Weights of a small transformer language model.
Architecture: rotary positions, no biases in attention or MLP, normalized queries and keys, gated attention, value embeddings, an embedding shortcut, learned residual scales, skips across layers, capped logits.
Training: a variant of Adam for these matrices, 144M tokens.
Each number is 128 + 32 x the weight over its row's rms, rounded and kept within 0 to 255. Layers, rows and columns count from 0. Numbers have three digits each. The size before them is the row's rms in percent of the matrix's.

# layer 5 attention value, 192x192, rms 0.0701, rows 0-191, columns 128-159
088:216099143122072090097153200157115116114084141133121125153123217134138145139106085077081132108134
088:097105137108133121062144105101174098103137136166108117156152150125140180149091125124077172140103
095:178132093095140156155084074118078080153119117207067085093125078144100111104147125116159105140109
098:141128126091129161036126148082172110172113151158116113134116116150114184123146117143078159080172
092:031117103145151064156171104130134123100138144089163162161143170126131123080115111057127181185048
093:097075148095147064152193105145181108054153103164123087169169097103163122137108131146169111170068
094:080105118137194096117187115142115140140147148155075106121145197129130063077098078081157155127036
086:121186149130176172177137167067120134089125154163115115157169090144116148179131124133105149120130
083:205165120120109168116151162139122155157108147151093123135078191178121141190155139149050132134180
093:137168098150142156082089156114145136172114116128144105060127157142126172103102144167091090057214
085:146112128138156068170142077145120175075172120155106142174157121100133082083111131102171095161092
095:139120134168114179100190199134164146186118128082218155137093187131138148109098127122075143099133
100:179173170094119150063078185109099136151114158154121101133100085133099156128157139163072158097171
082:154128082066107121033109173109132081179097157155141089105116128172131109098159149139087135071186
085:171168121122172084077124115116102106147143135174110155109112131185127117150131115113115158116156
085:117121152117113119142119174089131124067135136133148106155151064122135117152093159164125208152156
086:127105123143089134116129094149149125127165089137128111115132138112133174105106132090093119205110
087:110172115084199108129154149088135167121096134143104123075151157155094109140133110091125110036123
088:140115130077099138104168071156119091182129129255100097134113120116082195066134108136141107110075
084:115131115144139166072101131086145099186103148115140119083098151166113127162101153152102149165193
084:135061158145109133114147154140149148164152118066113186136141154100091066103039099099157177196073
092:184176162093096136092064143100087092145114119132096086115111100143144118172165149155147128116183
085:090114091128140126209178128122127151101083113133099115189116116113103102145159095116176061105049
083:114148114093109162080075145070158125062102161127144108138144087118158161162145142138059121081167
091:187086118170143123127084148133105126164120145079117178088093203139141088119056103096112171201163
080:137124166081129088116129162104145157073149121142117158178158091117153121151087115152132167139116
090:130147133089108100144134154152131143104089159142128124144148116106158074146180113131090095066148
092:091148115144139142106148153129157115171120156103126147146071110156152136165150107094105153164153
085:194159112100121146068163134152127100194120168205121081092084076165143171115163164156114152068213
090:073097125214135147151153116159144098126125164056144168117135133136181120115104138098081132160136
099:089091122097149110155139069152092131078119118149134153126187168123111099089098104132177088115078
090:123193133108127213100113190070161122114089125099127120152118144149128120192180129132057065058134
101:065087169110126093165109133116128142088103099146152131163107108117132124154178163042130099161138
098:144143105144110142153083129153129140127171106139135180093195153125086157173118129145179084170153
092:075112144174089099123132102097196140161162154037153204133121165135194122093118135070141159129137
104:115088125108109141201080149091144085124089118131102126139165071156186175109150136107108129143134
104:148162120117097132113197230121120140147130165123152129167174131137011107109156119195199120133154
090:097148118117148102204182115153102126158176110080097141130111185126130160187142109088204123150122
076:103108108147078087174075142079143126173137094189136143120162143137178153096140084125157122157180
083:190133125057119137076109039116102119094124156093063106134047128130145126166097147096065154095092
101:109129148150189121113149143131147156103157138087134185166087127146092135151127129049145131137074
087:145067140144081127115095188102181082143116121172175130128158103137177166049134145175089134156127
099:113087131072077152147088183112111085121125153189157079174160102115107090063152117119123092152178
110:092112089130193168144125112109104147087065105183147120148177107141088101156166121149157151100125
091:095125144177055092165100125159127146176152117132109126103072141122160115138107131073162150153158
090:138151120253103160182089192174148143163110095161132151076163145114143139154112097117110112176173
094:166125073146082110109022177152087093108124122141121127078194100107126088094120111103138110136169
115:060123159114185160143207106134126173134118150078116114211086133134106109174148133138146158130098
095:172172098122117159084145168107152087153101108122144141110140100151020123130129147186153108111127
099:064101138187151151144209151156167171163104132154140117091097130112119155179136129157129149189137
079:145105124087156191105136140138117112086065135128138119143122097121105124104160150171077134094099
089:166159114144145152101136084152127134088108077140146157138170126140122082168125121154134153079092
107:152177157196160098100179144160178155143154143089121152108127152119118145144105075117137167114123
107:188141111130025079155095095157127155124134086180124186089134137127159089167115077063119091151162
101:131102087173157197200118156162119083130093085117133087082157126126182156182105157153113132175109
089:107109172073185138088147072113164128088123174110126071154098093145113135066163108158081136077106
080:166144138134135126085111056128101165114090091115094129108066115141142098165096166123076187117078
114:135124106161141158110152198105156122140138156124170157107191116133082147077149121226152094117139
093:154106140037125111112074063092112099071134109088090131159105106125138101128144155079130131111098
088:143101155107055090140120158110087107171156133167153103166131115111161136082149088108092129120158
102:088078161033125090097200081079121104098134176089140097165152115131168083106161116143121174097087
103:138139108151127190114188168101138109163064131214145087140154096134098172112122133235080108128148
096:122123127090101134170135123141087120123106098180139115113146193101095099151161062082130108177143
092:114142185157146112159120184111173126133152065113161178131158150118112127126144123072165102135141
112:163123137124121123148091174172110095123147141087122092039113135125132152171111152052149201130091
101:150121114140130189127130142073123116108095188139092065127110114136122184181124103113105143113092
111:055140121109069138191117092165033173153099056109116134101145154105129052096123177139140143151155
110:098112126119108080180160173142089052101141122141176119168115143107152155153146127131144181171103
082:126120120081130025113156125161122072115217111132139213153137147164122115122133163128151157175080
113:142118091129114126072194085137135152128164179102129121131144146169205125094089129066163185080125
120:165151159096109133095142094142134088144168096187142111109138119135129090138130124119135100105143
109:114107081112083055096124122081142081119185158085084157124148167115165159139111128126091160199097
107:084128130098049105153088085104074144130135102132103099089111141082142094122147204115135126134153
095:059083148140102054100115161128167128190159108111138211185172152124111110041111107168120160209120
097:120087113142103113145147144124141131115174122145145129126129153132142153142139124111096167203107
111:159127132119150095102129066146128123087148131113149075127150125156174111124142072116097120096126
096:131154135125145209083147085168180174159115062139148158141145156153112137149145169152121085133164
111:089061076105018137192100121101072137076111170132089063105145126102141090157129131087091180174157
097:132136149151099154090116121125222112173147115118120122107083147131183238161106159104091134148101
101:060093068128023160157098120122123146125051131101089069131113123108156120147130141102121198174136
103:091168132108145177099147038136151115108128096119095110111132152112064126136144156178086069151149
103:144146184087096051050115148122142053122177130189121097110150120114162156127109171117128146152090
102:117159053136160205112106064081135123070136124056075128066090126125084128163147173162115036129138
111:144102124146051100173130195179041119108053158114174134159178129110185117148111128131168138163138
094:103100140130133125130142138152194125165110073141194168194140123146133086084112119143162139155175
102:187127138157078126130161135160103115112119116187146104098127122150194214192093136116153115074201
098:141117129126143047171119137185092141120198135134146110115145120123184165120097081031173183068086
083:185129079141125087119133135136154100113203125070113168076109176144142175195116137111134096172129
096:142128109107129122191150107151046100057127182141126060115128117125159097169144107087150168084126
084:097112096145110124206137102164082158107127132091155116122110089150125091129108093103200198116118
099:099158127088176137194206122147106113094137143146195118181120100113080080127159096163168124158130
103:135140196151194170125149108150170173168128128153172110118138126146173145120112121089151157053146
111:146129136081175126139127104116202138112189128142137121150125113129109120113139143106144086124099
090:128180074112133097150180095211055100124205111138123109070084138135141173173127141134155127150174
094:132107113162107155112088113056154165156088155101109084105093104134131157152108126111107199133118
107:085151172091103083113134154130129064138116118181137114141121118105129117128148126119119159140117
095:084093066057102041148135081126070197067074098154113110132171101134117131152132139095187133169146
092:124157177137098152154115171097145162150113114137137221107140128076148168198107151162139107165137
106:180202155165126145119080150138156117042138106139121156101076118154077173171146143164160054083175
130:143183134172184109148128105136142188144211126131135151081126155176087100083039135096164082134144
111:136163142192184137152162112143150160108128161145131129140102109198108145093085144132095085112135
117:150108111130189110097145079074113155114129112218096145153078032172099185105123167143200084115118
116:178175144173181157134105121103124149094101133152111101108141105160049154160089160130125098160132
105:114116143150178121146168142135148124123164145137085144099138081135170099102085136124159167103122
115:149100121093094137118167126156208051169066165126135149122074153137145140144112055114071140093139
113:169140127107142103112139111099162080167075137178145181155077160187087119118092065116072081082185
116:116135108181171137151107108098145148145091150132153142110108133168096118120077087088122062143167
117:116098124063089140182151123145158106142115123160170133079077183138088202175163089111152084161130
112:110122091142118120173113147135119158085057165085138152173146142141106121137138101110090156114153
130:130160171155060203088109151154201106139107153059161154134164140123157113135139105132096138084147
106:084155084130123092174136109150081136152070107116113157176147156106121139137159061088152140142105
121:143169132165138151121115140200129143148198112101087081103174161076166109122121143156151122164118
113:174068154103172138177120082120128070124177129147062107115086059160180179123112156155143178123066
107:104174110115132172100157104117173138141128150107116181136108132143119112122071108125110146149108
113:129085110058120082094127047089094067158129127179131049118136111138153126107156129104147118140147
116:087181143190142158134105157182173153139157140098083130067163130145200090110095100110140103152134
108:095163111109133089169142102153102210089149124126047135097105157174084113116095132065169121129124
122:118127140092121147137105127128121142070088159124172096139110097143134130162157135177105136154123
100:114126110101188128135118057108087192055135144126090114148171100137096092090107138119155153085120
111:159139120092073116097161143110142075211163093130172144151115190086164152151173094104120151114093
123:147126112150104102146128081131108158177115129094140161155139186116125068113113101096137098131148
126:138164126106129106144105131195151151093096153132075176114112114157103078134096086130136096129163
109:064127091180134127133154167146110133177068154105161102110162180154133059101130064067099145132130
122:135009106108152147114163094089120134161127151181102064110115114144151184139126158082134168211100
116:132123128132148111125152106139159112183193168098078128128103090124164070068074118135127172130068
119:148173106106129112155072085124119093093184066175143157126124114164086170151146149143186088142152
111:119129108112167087151150076121156111131132165117163198155121112135174119131082109134173129145135
109:133104126146165162098153100137124144157145156115120061128145161102160108081076107130071155123114
103:055118132107086129124124099050212105135081143126116133135099137150151145117129128113136161145186
102:124186138121170135132134100201097156093123094126117101149178155103133152131149140141162140102122
098:219146138124141174107092161127137142157130117107116150095112143144098102111086127048132193166175
081:088133145167127139131182125116096094144196127160097116154109150106117129147144098115126074170045
082:154138115082137119095071150105147117157143123137118144170130131164138098129138130185047161101150
086:170109125109093122131145081155113065130117149131112107096132153134146126072099089085126124145129
082:075111126096082166094149093131170113116112140135089141058106115121137153057132082077125085129133
116:104124141179124107192137161100125115122107114081133086117143147127182129163073108083144153123102
108:118090134198138086122177092140162150139167079177129119148111137113119136153139159182149078131056
075:137116136159117161147159119150139140115113149141106102082114146091085200125132085067126078207106
079:158151157090114131086091138140119145115138103117152150158138127140111157106140164145129166065194
098:190128125139166064081125157147093140116092082163177162122189112126130097128084150180115111109110
075:088120114134140108151194099160123109120097151155158085086213108129137137122154116071149099195135
101:164137163119118108148165080168160110113096148117136126135126131146129098127117127045169162151202
089:113118147111059159120074136083213123112094165114180181173095135145124097122144106148082131107156
094:144116182145128165151086164097146171144158100100110077154095136115080186158134125100150115125105
091:093098130132121117105120156172095158132058089142141123132157146122072080181161153159160075122168
093:117058110174148093167220101117153069154090164113146159138130110142156108138101117115155185209134
098:170123131066102130157125140111070084146120207078107114086082100143135116068108098051121126144143
077:158084157091120138142114171169066046166054133100161138121117088164117104116144135178122114124180
094:079128093143141129121140118099138120138170115157079068156116120122158155114156136186103095116075
103:130068167194134136168197114184119108162123102107147131129120119101132221120111096127162128112098
097:154180135098091149116042127107165164057131121167107167136128145149162101084128135120084193118193
118:144151165120086124157159057147156144117150141121097120114126166108166137166118110086153151109158
090:115132117167167119141135171148092134094126113149152119085162120084100120100140148105134080168091
102:191165124117113138082081164123171137124140115109133160130158153148158108115068145103073218143157
096:134149127115124166109057107132123208159132105146097091123129162131056195181153149101192076124152
088:131142101120112147072085135145104119128147113161124128091165102132167065080089122126062156122147
091:158177139115115146074061099141146141113149084133136167147170143155138127100146150143118150087175
086:125117112145166125113135177153099164160134099093165157185114123113069134179178172179131110116085
086:107144057142171118181143151124056104064092156178128049147222140137095074153132106103142152160107
086:168148132097129113080091171088152120162135143111142185183072124149090146145119155168100153124146
088:117116171089092187097109090108085109104147110148136154114099164128108125126185131150079134110153
098:149109136133186158045095121172102099126167146138159131121137186120149137113108113124111154119138
112:168175069130117142204119134187116176112079111135129115108110122146128129125112133135158153158171
102:159150108138135087115155137106166130205104134153055155139090097161105069094114116133146062123113
087:139104124155157085167148078099118149159103108161090083116108064148110138094090138097117100101113
099:167140144095127119084113103109121056135178143181123151115159113130190141091106090149176158139109
110:133108143090064084116101061080147101099121076144167178108144048108094145134202167136155090128066
088:160105174071133130174194117111102097132173092133115066140088176144172102122114155125150175133115
098:220170134073160077075147121141100123176102138128102059044103104163124146114124149072190141099136
093:102073183125091132161106166103103079067155151105136173177143147101206115139174133174126169138130
097:113074118134151112159112085055142145156097125163091135104119048160164103115099126129121083110103
113:088183112063085165171223100110135118134128155187125126146106157159083125177194117143147088114114
100:150120083173137139057142148169147142168070164078179094083116141167123151159144115089074116122099
095:099094153079102115192095122105072135063128144102155139175157142096139098146161149107143134164154
115:118121126148069137219096173083140153083143092147154161143138121124122099139110188141151148190094
096:146128103211129113161167161117166143205100149121124127109140094159141098114096129101146117129127
116:225166170125112129118176135135123140114136086161139079115162132119120155164111151109160144148124
099:104108150150107094190172153115098080106161160157135141200124142147207103147116095158134165151164
099:115068166138096105167111077085076115125174132125065089153127103142206128093085138134117204121133
110:148132150055107143168123046107094101076137079204143107135123114153085129116179127163207090093109
098:127154128080174117121168104125088144140134133149073107126112161143115122122084119097122113109141
113:120119145053142109175129087117052118112191126132063103154104130112136082094095144147139115155156
106:127090124190111113138122121143160063077152128138147143212157150140170151164135098185112178132081
101:133132142111185173082141098110147094157162125173078109122102133144152126102092078155091145071075
118:094179122105152148119131118163198159146130101165101165146094145120039127093135120136177090121115
106:138141097087144114100039081122111118131071125156109164078097091154099105098183127146148067104166
107:158067135179092090135126104116103090052071090093146091177145069131179118143135158143119148131108
090:064127107126166105115163111079170131178092131154087114144126095157127134132121100111126090116113
115:106072127112162144198129131103137118099138155113164172189151109117123135160183102151143082140097
116:087120143122147179110124163115136153148117149098093171141114202120104132126122090108033094116179
103:071166148070089151211057153126119189045127089091116172141168147072091147163158169132200151156184
113:140108119133169102069069158156158078121138137114117202138118099117091124109136106142139121120135